config.toml
norm = "rmsnorm"
norm_place = "pre"
init_std_qkv = 0.0541
init_std_o = 0.011
dataset = "wikipedia_en"
Each number is 128 + 24 x the weight over its row's rms, rounded and kept within 0 to 255. Layers, rows and columns count from 0. Numbers have three digits each. The size before them is the row's rms in percent of the matrix's.

# layer 2 MLP up, 768x192, rms 0.181, rows 57-90, columns 0-95
099:185142098119086163156128129100129103118100149116099148130146150123129103150181122138069153155138158164136167155112130154140148141134146120132144099117137116137135067122127163113129105154141115135182099114112119140103121118142130138149129125154113149120164151117139092176154108157121099170
101:070103117161128125169083124153098126178109089138092109108113073095152079101136081101140150135157140147144110131125160136150121134138148138169119164108130116117090131130166133152100117104147168128145134121162151138103114109107135080120111176125125111163129086089073121129114138139105140153
095:081137100160136115123095142105166139104148145140150140112135136150138152149156113126131137122155149155174102183145135179153092182114125064153098069120147134147105097085117122174125123125099148153166080103138113128103089105153161072165147125130171185075139094149104114135130125110112142121
101:139103159134115162091114156151098166135096122146134096151095107119142106135193135165090159144137118152136068120126131091136134102118174171097109121143158162135134142134130136145123139125098111163122114105117152103181157134111106126133132092099129136124101146097150109142114090099163093136
104:120128126124102149127130106122156128133102126119164155129188133156110135113099109137128127124121166143098191140118160110131112124150096099118112173145128106165076179165072130129121110166140173121142154100096138102139115144108125139137113079156107157105116168116131100131136140109141170120
090:123127126116174184095117115175176095100103172144126140104137145088117143149144149123110097149142128130135117163122151132142165135134135101130090116142138119117124121116083137100110144110112091095117172165115133131156102130101116157138115158073100108124111162124128159131163127125132146135
105:172128156124135110137137122131140159143132123179106139093142127114095127142178133083104142134115150159111142192119136138148124152141136115170093102142142127127155142115130122154166124113141137086136074126131143110123121163144107117109147137140097121160134148139139147135142143113131126055
100:089159122178181135141109107120144143150106114117126113145098148139134142149113091125110144178132137147134126160125118096174125137130130131113099137075144104132113138146097120133127126144132140127114108165126115136086106152095108150098078160117163132172160165139128109120111143147122185133
113:098102144090126130100137168108128102100157133166151133147171112128140107126103148144106128151086129156137159149147116120134155104113112185127073145150132121155121107116124138151104124155109128126158126124115174147165139155108121151148147076099151155131155106119164131155125133121081153152
109:130139124120128142132155117139121161139122112079105114099132179158112133130119104152134150108127084122130151127114157136129134107143120118156149133150098149162139143115195084149155126113111161135121139159162078158151128146149115087156146136127139175111120118146113117153103106136115147118
101:204166107149147160118106092139139110146147123109154131104125120148125124134133097107137106158076126163135145129152104166109131127133127088103139112133137117089128127141104149133086112137128136069141144151117128124129118152176089146160157110125162164123136143151151139099129121129154122142
101:102127147103104174122111104112114169163137147095116125118119104147118122157143131106142130153144138156138109151149125114160128157162111149126119155116074148177111091076128131172121130149147125102139127133131132099113168127160177098106146102109126085156183122133109128148137106124104107099
096:144090107087126124076143132142182101110135134141081131144148089134115146144149120150142084112075116110126140093193120081128122124141108131148125161131127107139131090107138105118114105155135184121115142158111130104140126124108116116118159111088120097132135150103116132131093095149161131125
105:113141133139156163088109130090132139157165127159111135134155120084165083100125091102128179114132106103120122139119139144131161154172154122123119136126099106133099078147152122097132120177150112131098157139148160123148146128140185115093104116117111138168114103137117127099122138102125168107
093:106135150166073179140158141142136155088121083108109085126114128127113090119126099128188104094120114132120095107094134104094111100099153125102124119122138129132128141105112124106108130086140136156100106116119095127145127178128175087111085112109171179195132114118157081120105109139133116135
115:139105132136145133167135155135138136149149105107143114085112097092110100127137122165126120109138112134112159149110124133120118108086102103150137102145107161151123172083123133128110091054132128139095136104117096105126157138179110111101147110130115143114163120137112156122131118108062143136
104:127097127113137102131102147148139121119143089162067121125078115117144174110159115136145116145144088132116121133159146119124131153123091138148161095114141078100180122095175110127128137118121101124065135156108151120137122133095120137149147136140145109149127083103087155128084145178114099148
111:156151111086121130158118092115150132089123116109115122113170156086076104160099144138131128184116137145109138076083179130092153157100139126129143129132116132106151095090110145123113121129128161107140148076138143128127148127137169107131097170094093115109094125137153117154084161131085128120
099:154118128091056158128115142138134107169126115146100126109148167163163087128107123130144151111175134138148156098140131109146132183152119135170152104160119105114133128127123140134099089109102124120150131099125120105118139166121117140107200111127147106085132133074109139147140117108164156137
115:149085133125154126152105100130136160164089130114114107148101117117130114108126154093139098114126123189114095157175211128144128122123142170143116136147100135121093164130124094099129124111160123091101139121141153107114153138131118113123128140086141083105118093133067166148126156151095158114
101:162106126104147115112144109112136119183151136107119138129146076179166129139080130108156114111138110167164160161121110126135129118118123099145139166141108117107144112137131117148102133093143096119135140142156126182150157132131129119144045123143131160129130123117109123105146107111189113109
098:092149133135130117132119146158145132174160124116161116098132098143161099179123112120121107153132131135081095131155144143150117149126086072122105094117147118105099102147106120098129097105162140140165165158108121114090105094168079113090113119103118125146132127144104159093085120102123134112
100:086145147155101126116112148136140126099146103142156106135133160128094117132129135124123129151119107176142086131100109172152166134189114154118127172109123118110145132144116146127120120125100125152098137130156165130108098153191145092124168106105107135156122115123094169091155159130137131082
100:107129132145152129129106145148105105142125094115106118133145163122136161155146114125151113149113091092106171097099157121162136140136136110126137146098134126136093140105121131110113187128142119144136096106115119131135101118109067148165124098186138162116130175141102128147128116117165119123
100:144111134127140143161136117120096142110114125110143153089137114141156115149118107101146136166102109128117160127135157142154180178071145151114130139115131134118137152138094105120134126167143086127175100124129133154113171155125127141148108120104158187117110131096080131101140149119152121109
102:128166156128108092147133106120118126121111115107189125134108116099134141136121127112123118124133139097104125132157099085126193147114094178126169093127151144144130182050137107128078084167149107120081156143138136126142142140098141090118108129137119124100121117153084111140137170125121107120
103:129154138135121115127122111095124147107175088129141137145158168109152126107141093124126124114118109123126148178138139117166082150052093129113118161162176139111073135112130136096109122102128092138114126168139100149152104150135110100112066102123107078134167138055107189138153136143132138167
085:093064108151160107118123116132124171108172162154129096167119151140110122109061130163122121156112160130144111150139139108173123087154109128137128149144153090122093105081140171092099112155163077161137140127140112132120124120143150094121110129162138157139116126176129114084149127094153108112
096:143079117142139133112114164121127130132113139102183118074127150129150119139135109119142141149119164106155112151169127156166165149127137171148115089147128139117111164160171147135119114156159140142099140104147152152122096146142122128161115100153129140109132113120090175086150137115114140107
097:049149110141106137111119090111109096149143086083153103113133154080095102134141157077117188110126124140104136116104145139104136125146137169103140169138116144127127142120137148112149126123124132099153118158096149129111100142150177115126122117115122133131116125103112134117133148117117116100
101:113117131147143115105127092157103133127155090128106111104083156131134143094139161117135108078068164127118144103142139104129100099115116130117157147137131120115123118137125114117129164131135110160131105160141181131160127087104173116125128114183132123106135143146160122143113153079192121093
092:098115113123144130119111126101136166092129146107135090155118138099110150177142174135142148159128148143130117145135142141127161141079100102136104088110129136177126123085138145117155116117152125171075134118138143132144137097132175137129117144167119150165181126101106096120133087131146099106
091:133112131129129167115115108106123112157085145142106157168137116102201122076110118086146135120107093083078109163148142158154135153143130116171125126133124172158113105142143156139139142107137158096111142130143095112087095166083149145119122140118124134130131152129151145110138159083157086132
096:150142133110136130138105100135146155148075134119125142146087172113159126141114142173150114126120151078137192120116144131130156116111111119109109160107103099170130086093139122156105129107115168130105149124112109149111133104148125106127100128164139109125156140141140089104131116153109120126
# layer 2 MLP down (transposed), 768x192, rms 0.0865, rows 57-90, columns 0-95
097:164139107119115130138121132104143161130072101123074151144112109102153134091083147121103116170142089105131069130113143141131139110162173144085095136106122123122144107100137106146138143100146122157119116135123099145129138148121119162133185154118129127168140156153093094144131161148147146098
093:134123127145126108178135096133159097095110095144130097149111125137180159153064131083106091169140060114107122174117148155135085142118119112139150114156184107123149134139085138098145105141129172100107106103134083150150095100121127129105160129100106148095137116125148125118126116175117185149
087:102143148122102128156119171169149113108143116160132118156146114095168124134142136105150110129113134104177123124172075163080110147168141081102084109130153091177121089117157092106164124125137128118140113100132120152108114123118118091120174130164081108156157118128095112107152124139148109131
103:134105106120060126096169109134137130101133139130134114151137140127116105123130164097118153147137131114099093122100107098101123094110139084127108116123148111110132139158146130141109120090158109119103163072137090131121152098137097143118130169126149143069135141128128138134145127091113142099
098:145118099136135122081130109131117159186129152120079135141139130113130177146129100124131146070146107108127108093101119107140181115141109120139095160152111138158127148149119147061159162133141141135120122150094131142158140183090169109101094095145094137127138114105093075152097139103143167126
093:113128145128148121136124099109151131141120170196126144131097125147143105122126123140125098171132190158170142104111151128120150141144133147114165130114143125132130104085123150121082139133161158168143150084179102152130099093131142076146121151147115168138121147136191147145150122081122086131
101:114091124116114097124131132143122104093115173157159131106093143150126154110089139102097112108154134088102146124160148125119127139083115115146130168142121143111120143070095141105171124104103147144111142143115164108148131136098104109117150140150131113169105116137108139129096159134110065089
096:146117112148134155091140112156104155128125083104112118102150085151127133113115086166147152150146135149073140159116108082188139103093124132112139106126089131161159113134114161123151113122137155118091130137091117123126111146071136154108135111143163117126130152088133123147136099153119183118
106:140119115094123107106134142131127148170165134130138182129119103134130103150120177128126162149127121105118103094103140095135163108134104130093130114093089116115105150107137137192133151164115131119151139075129133123089174125133122139122127161102137143143161129115146166178115163123153093141
097:125178121183134146097116136133141143090145127140114131111148084131135121091120121115097133147193145132096126128151135114147115083110119124093116144144085139123142131164131133131139139113118087122138158179157150122118159153118138120114145117129096092190091168111147176134153137128141144146
101:140120077113176139146136122135151131134160141141138171105106124148133103168126176130132122156085107152128129101173124119108156176157140121095121144081102158137102091136127109084174126120175123124162098110130083129135113140104139122160127133138126101146140133084103147133150104123127110145
089:106132108136109132134129113101130101052118140147073113136093139101134115161098116078148125153096130175130158113138104100111115145159129122128112120138084132168099099157148150161135169123091121123090115154145136138178144104170150122120105094145139145133118171161100134154144129167152141141
091:154170120128131116113153148153128099120208140163117169131139136141196098142133109154125130141058140128095119075130163129136104116129120152147095120108158171108104104093128110119137133134108104107131103156133123131127147102164105196105150116105105145148158132158176151129134111095124083128
104:133123114083144167134161095101124107102080109131114157123151105121122149100096093120122161100143177146139157165146112156074126150139088138127105107169102112157113089139129071135145128132109116101158167120133160172152108083125138135125137151138116090123138120126119136151132129133128134132
092:146148121152098134165150104147149153125143093141134074139140127145127095149093134096151146100145142113134106105116162128107140132062188106125145127109103160152136147095149121065136165121159121181108155134146118138167091145141138130131124121120129129147147124106127113092130147130123148112
108:131122184092098121146101106137142130123130099094128113125125130120125117114126139158106127166136129140146166117101136142109110127114114142128109097147113155135110129115126155131138101122142172124104134122146140061117175109125131090094112123125153154141182157081114104126179125153077161127
103:146144100193137157132132122137086132137095086124158124078156118115125124122117117126102135127138111094104136131080129146126138113140115087113149126111100129150126122170126168151176159099135116089093125098136117151107099139173136122165121155164142149150126134133117061120147136147139184137
107:089159125120116128114158118125097097095120066142159139123106096108158135167099086108104113122100114115120114152119128061154131120127177156124089159129123133135184115125142120138167131102141140179164110142148178120136141128129093127135102124117119133126160111127144098137138147141114115148
102:088154124133093142160129131132058100126139134123166117124087139151119103126079139102163114149131086149139109118174117124113148119148129115149163094141130159152122138107141119115165144109128131191129134131176108165145118113126126151141117129174135121113121130126130132125111103114133115108
124:132116117112133125093157120140098168126103104139149096107140125107113163127149081140150139125132102097123076091159183167128107139119134118152131123130148117103130147119114153157159132140140175155157113118088187151139122128120135072146133141158127144135088140136152111114107144120132108136
100:125132127122105125101123137089118146131117139181182126085133132154170134073118114162130161131120093180125148146152138141080135121119155135113114122140116141148123133086110112147143120119125077110122120136098111147122168158153111136078123161127092102151105126107136152118150122159125142148
086:101126130100073142149125136164134184148132093164152115095103152139102095144145099114110080110126114145098136144090110112127137152136098111166125121125121106113145122124094163106077118077121125127076135156134104091114098118130145157134142168113141142106140159126127156156123134190117158164
106:162125148116086111131142108122147155118112113093137108130085101133135110109113096146169141129149114096111120139129133094122127140123135114120084140160164120098169101177105130138066091134122134111113115118160083168096114123086104095157128139119136190129126105115124155114100143130110129147
096:117098171128077114165141122135137127167112115116114141153113138139085106096108107105147167118109102113112107143130136132146197137103102140130122127095104135097154135115129104122138082142120148097113149115121099128120131109118152133130128148138131114123092127139155103146080130109102138131
101:107126154114150151132147109114126130091143138125172121149140135127110127127114092103155075148182132089131154140156097109177116166103134124127147108153134120144143137151128125099123108145083150124113158124192148161139134156146115132070118147083135131129111115128144142117143111133153171137
103:099129141154118115147166080139126127141108117150158088160139101112123133126111146133093099129102164076107128116100071106085207101121070129149120112139172138153142159084102117138138107159110116115104177124108124151155118143151171122120139128107145119109154139144103098143152107130127130131
101:117104122132157154135158147159089124131119159162150094119143166149173122079132153120149160146137166132115127130108132109116087112090140127125129141126120104093088134116155137141167150120172135151167157151107118097116126104111152128067124128170112136162156100123139162105117097130141133132
082:138122104127145107106181121100152125135129128148149102148175123138177118151126153123176149131137178108179114142123132075107142070126119091128167135112145133120137130128102128125198131151128101131106151141126096172138128084137147143120143119118137146138127139181116111106132099176135144124
096:101139116114111095083167138115129144151104154102130158139141146123157108130098138120123160117131135102131147142117107147132126086130150175162141123145101097166121154111131111204122092092141154134129114148156130110148166163128111132127153118173133147175093149122128177093148152113148138137
099:143161107107156113151127106096093146125127124167099092138074135171109144113128135128139074093116153102114139122146138143149169100161119121123086088115126087096119138132107111165155125146140113126124106123131136137085095098174119173145138126136114165178117083158096178100114125133114124132
100:152125110152114114135131114151140146113123127158182133128153125117111156153102104175145128106158135174153125120142111165113117158117109126121149213102147076109219149108143106129151099124106134135129118144111154160126140157131126167138126157131129158114152118121157119143141113165154124139
090:157096132121117154144150152086128130101132141143143156141135130141156142140151106138128126108114194121129133109126139107148111156101137074159152123120168125123164163130091126145091111156149142121092144137139148137145127128135110105140139120148127118137154112112113079113085160163130102125
100:136123118137157102145159126129115126141129109141143134130132145163080146187130103116142108111101188110156181127135124125145127114121115101147153189134122168125138151146119188131131133117130151118173127085129124104133111116113143097152097118107098127114108118116079143105092145117079107151
099:173152111171097131124164145172134096116098120149163105129134144128175157146132096183114141161147136178116186108127101133150122124155124117126129101116121089118183117139117182140124154101111122111058157077117072101089099129114129117112176167144091102091119120138153128098147145122134166132